From a checkpoint of a small transformer trained on Wikipedia.
Architecture: rotary positions, untied embeddings.
Each number is 128 + 24 x the weight over its row's rms, rounded and kept within 0 to 255. Layers, rows and columns count from 0. The size above them is the row's rms in percent of the matrix's.

# layer 2 MLP up, 768x192, rms 0.114, rows 488-498, columns 64-127
size [114  97  80 114 154  78 129 101  79  85  94]
[[141 144 144 108 114  97 130 137 113 146 128 138 137 137 123 139 126 138 101 126  91 111  97 110 138  94 130 113 167 147 123 157 134 145 136 117 114 120  96 154 113 117 108 140  95 124 125 130  85 140 109 195 146  69 132 118 102 160 105 144 112 130 153 105]
 [132 131 120 122 120 130 171 149 124 123  81 150 122 145 146 169 140 105 120 140 124  99 117 118 143 149 129 146 131 136 137 119 111  95  85 113 165 123 156 162 123 120 119 163 121 118 175 149 119 126 139  69 173  92 154 112 112 138 140 117 123 134 141 144]
 [140 149 110 110 131 110 151 120 117 124 141 107 109 106 139 146  99  81 133 148 142 130  95 125 118  88 120 104 101 141 109 132 149 175  77  82 109 111 147 127 147  85 143  87 135 100 110 162  89 126 159 127 110 114 128  92 152 112 105 152 135 101 127 123]
 [154 133 123 148  77 106 126 138 135 149 130  92  95 130 112 161 173 151 175 102 152 137 116 108 123 101 143 139  93 157  90 129  88 142 128 158 111 108 161 150 118 118 103 109 143 142 113 142 125 121 157 159 143 186  83 119 101  99  75 130 137 130 143 120]
 [127 108 137 109 131 145 136 120 137  81 112 144 127 103 150 131 123 109 156 170 153 144 157 127 108 137  80 136 120 124  95 129 160 154 117  95  97 126 176 114 166 119 134 111 136  94  96 101 181 153 120 167 121 138 114 164 115  91 130 101 129 104 130 159]
 [123 126 118 120 148  83 122 110 129  90  94 121 123 101 159 128 150  86 102 141 123 123 159 152 209 124 114 144 179 117 123 118 105 131 161  97 141 100 123 131 168 124 160 156 120  74 136 138 120 100 160 107 132 133 135 147  97 159 100 118 137 101 147 104]
 [114 130 132 118 131 107 112 100 110 161 131 116 141 154 149 138 118 109 128  99 103 113 151 154 117 110  93 190 140 141 185 156 113 133 173 111 150 133 126 131  98 131 148 122 166 169 123 176 115 117 123 168 115 146 153 125 129 112 106 147  96 137 172 145]
 [112 151 130 128 128 162 145 113 162 116 126  96 137 112 132  55 154 135  98 130 119 102 126 142 147 160 123 135 112 135 112 152 116 138 143 122 173 160 153 136  94 139 126 129 111 118  78 103 151 136 137 186 121 115  95 123 142 149 180 127 124  87 127  83]
 [134 122 149  97  99 131  69 141 118 116  96 149 111 118 161 124 110  99 164 150 108  93 154 102 122 112 146 122 122  97  97 162 162 140 109  97 118 127 189 101 119 149 125 131  99 102 116 141 103 132  96 110 133  93 149 142 127 138 123  94 103 108 144 125]
 [149 147  89 136 112 161 146  97  77 138 145  93 136 113 110 110 112 124 110 109 146 140 158 126 117 117 123 116 125 105  98 115 162 114 113 105 148 150 154 104 112  93 103 111 170 148 142 192 145 107 137 135 105 128 120 106 120 135  96 108 106 130 131 108]
 [156 122 198 142 155 121  99 139  97 124 102 106 139 139 161 162 123 133 128 102 118 143 113 109 155 148 104 124 134 159 109 130 148 134 140 151 153  94 141 129  97 110 105 132 151 126 116 139 103 148  96 151 153 136 136 122 142 147 134 165 114 144 169 120]]
# layer 2 MLP down (transposed), 768x192, rms 0.0607, rows 488-497, columns 64-127
size [133 105  65 126 121  95 117 112  76  73]
[[120 154 136 115 134 142 152 109 126 118 136 160 136 165 107 154 117 146 119 133 112 109 122  98 134  76 115 127 154 131 127 121 141 135 101 103 149 146 140 120 135 134 109 144 106  91 148 147  90 162 140 126  60 132 111  96 106 129  89 125 122 100 123  97]
 [112 132 124 128 110 138 158 124  88 133  65 123  84 123 160 139 106 143 114 149 133 132  90 133 117 172 132 123 120 116 108  72 115  83 110 101 119 132 138 132 144 188  68 163 101 115 130 116 150 155 155  92 163 140 151 122 162 146 127 114 115 147 146 164]
 [135 147 130 111 139 131 151 142 101 135 157  98 104 116 138 146 101 116 139 145 142 111 120 150 120  99 142  98  98 137 104 128 168 182 100 114 112 118 167 150 186 116 137  82 139  97 116 175 100 133 141 131 161 118 148 100 193 112 100 155 124  77 151 126]
 [106 111 123 111 178 157 128 111 126 109 125 148 139 119 160  86  91  97  99 149  99 116 135 141 142 142 110 113 157  99 178 132 149 115 119 112 126 141  72 122 134 152 128 159 125 113 131 118 149 112 124 100  97  63 165 129 164 150 159 129  93 126 113 143]
 [139 159 133 154 129 111 121 121 123 166 155 123 127 156 121 123 135 155  98 100 107 122 115 140 146 133 177 121 132 132 173 145 105 123 133 159 164 121  56 149  84 152 125 155 130 154 142 178  58 120 144  94 139 115 149 110 134 157 128 170 145 175 141  91]
 [109 143  98 129 139  68 120 141 116 145  91 124 104 104 123 116 154 163 159 125 151 125 103 159 156 174 140 114 144 147 129  57 111 122 175 131 121 116 120 123 148 109 120 211 125 135 152 121 129 129 122 108 123  94 106 136 134 163 111 134  80 116 145 136]
 [141 138 160 125 150  83 122 160 143 178 149 108  95 133 134 102  82 145 120 132 128 124 114 146 142 109 120 128 122 160 162 163 131 109 114 109 135 149 125 119 161 104 125 111 150 115 163 166 129 149 120 108 103 146 134 133  91 119 141 150  92 112 165  87]
 [165 129 119 134 120  87 105 119  97 151 130 141 116 150 125 180 115 131 149 120 126 141 131 103 105  90 128 138 158 131 134 102 130  95 111 128  86 109  94 122 147 105 119 115 125 134 147 155  90 105 122  79 133 161 156 122 129 108  79 135 132 182 128 168]
 [140 131 151 129 109 124  82 151  92 113 127 117 130 124 156 123 109 112 162 155 107  84 154 123 132 104 180 119 114 120 100 131 141 142 118 128 113 128 212 146 158 156 128 119 128  88 155 158 137 119 135 121 164 119 152 168 169 136 137 105 126  82 170 118]
 [147 147  93 143 121 177 146 128  64 127 161  97 135 136  99 135 115 136 117 118 137 134 150 148 128 130 124 120 122 122  88 112 143 131 119 122 159 145 169 120 162 111 123 113 164 132 163 211 158 107 136 138 156 130 141 117 150 133  98 125 126  96 157 124]]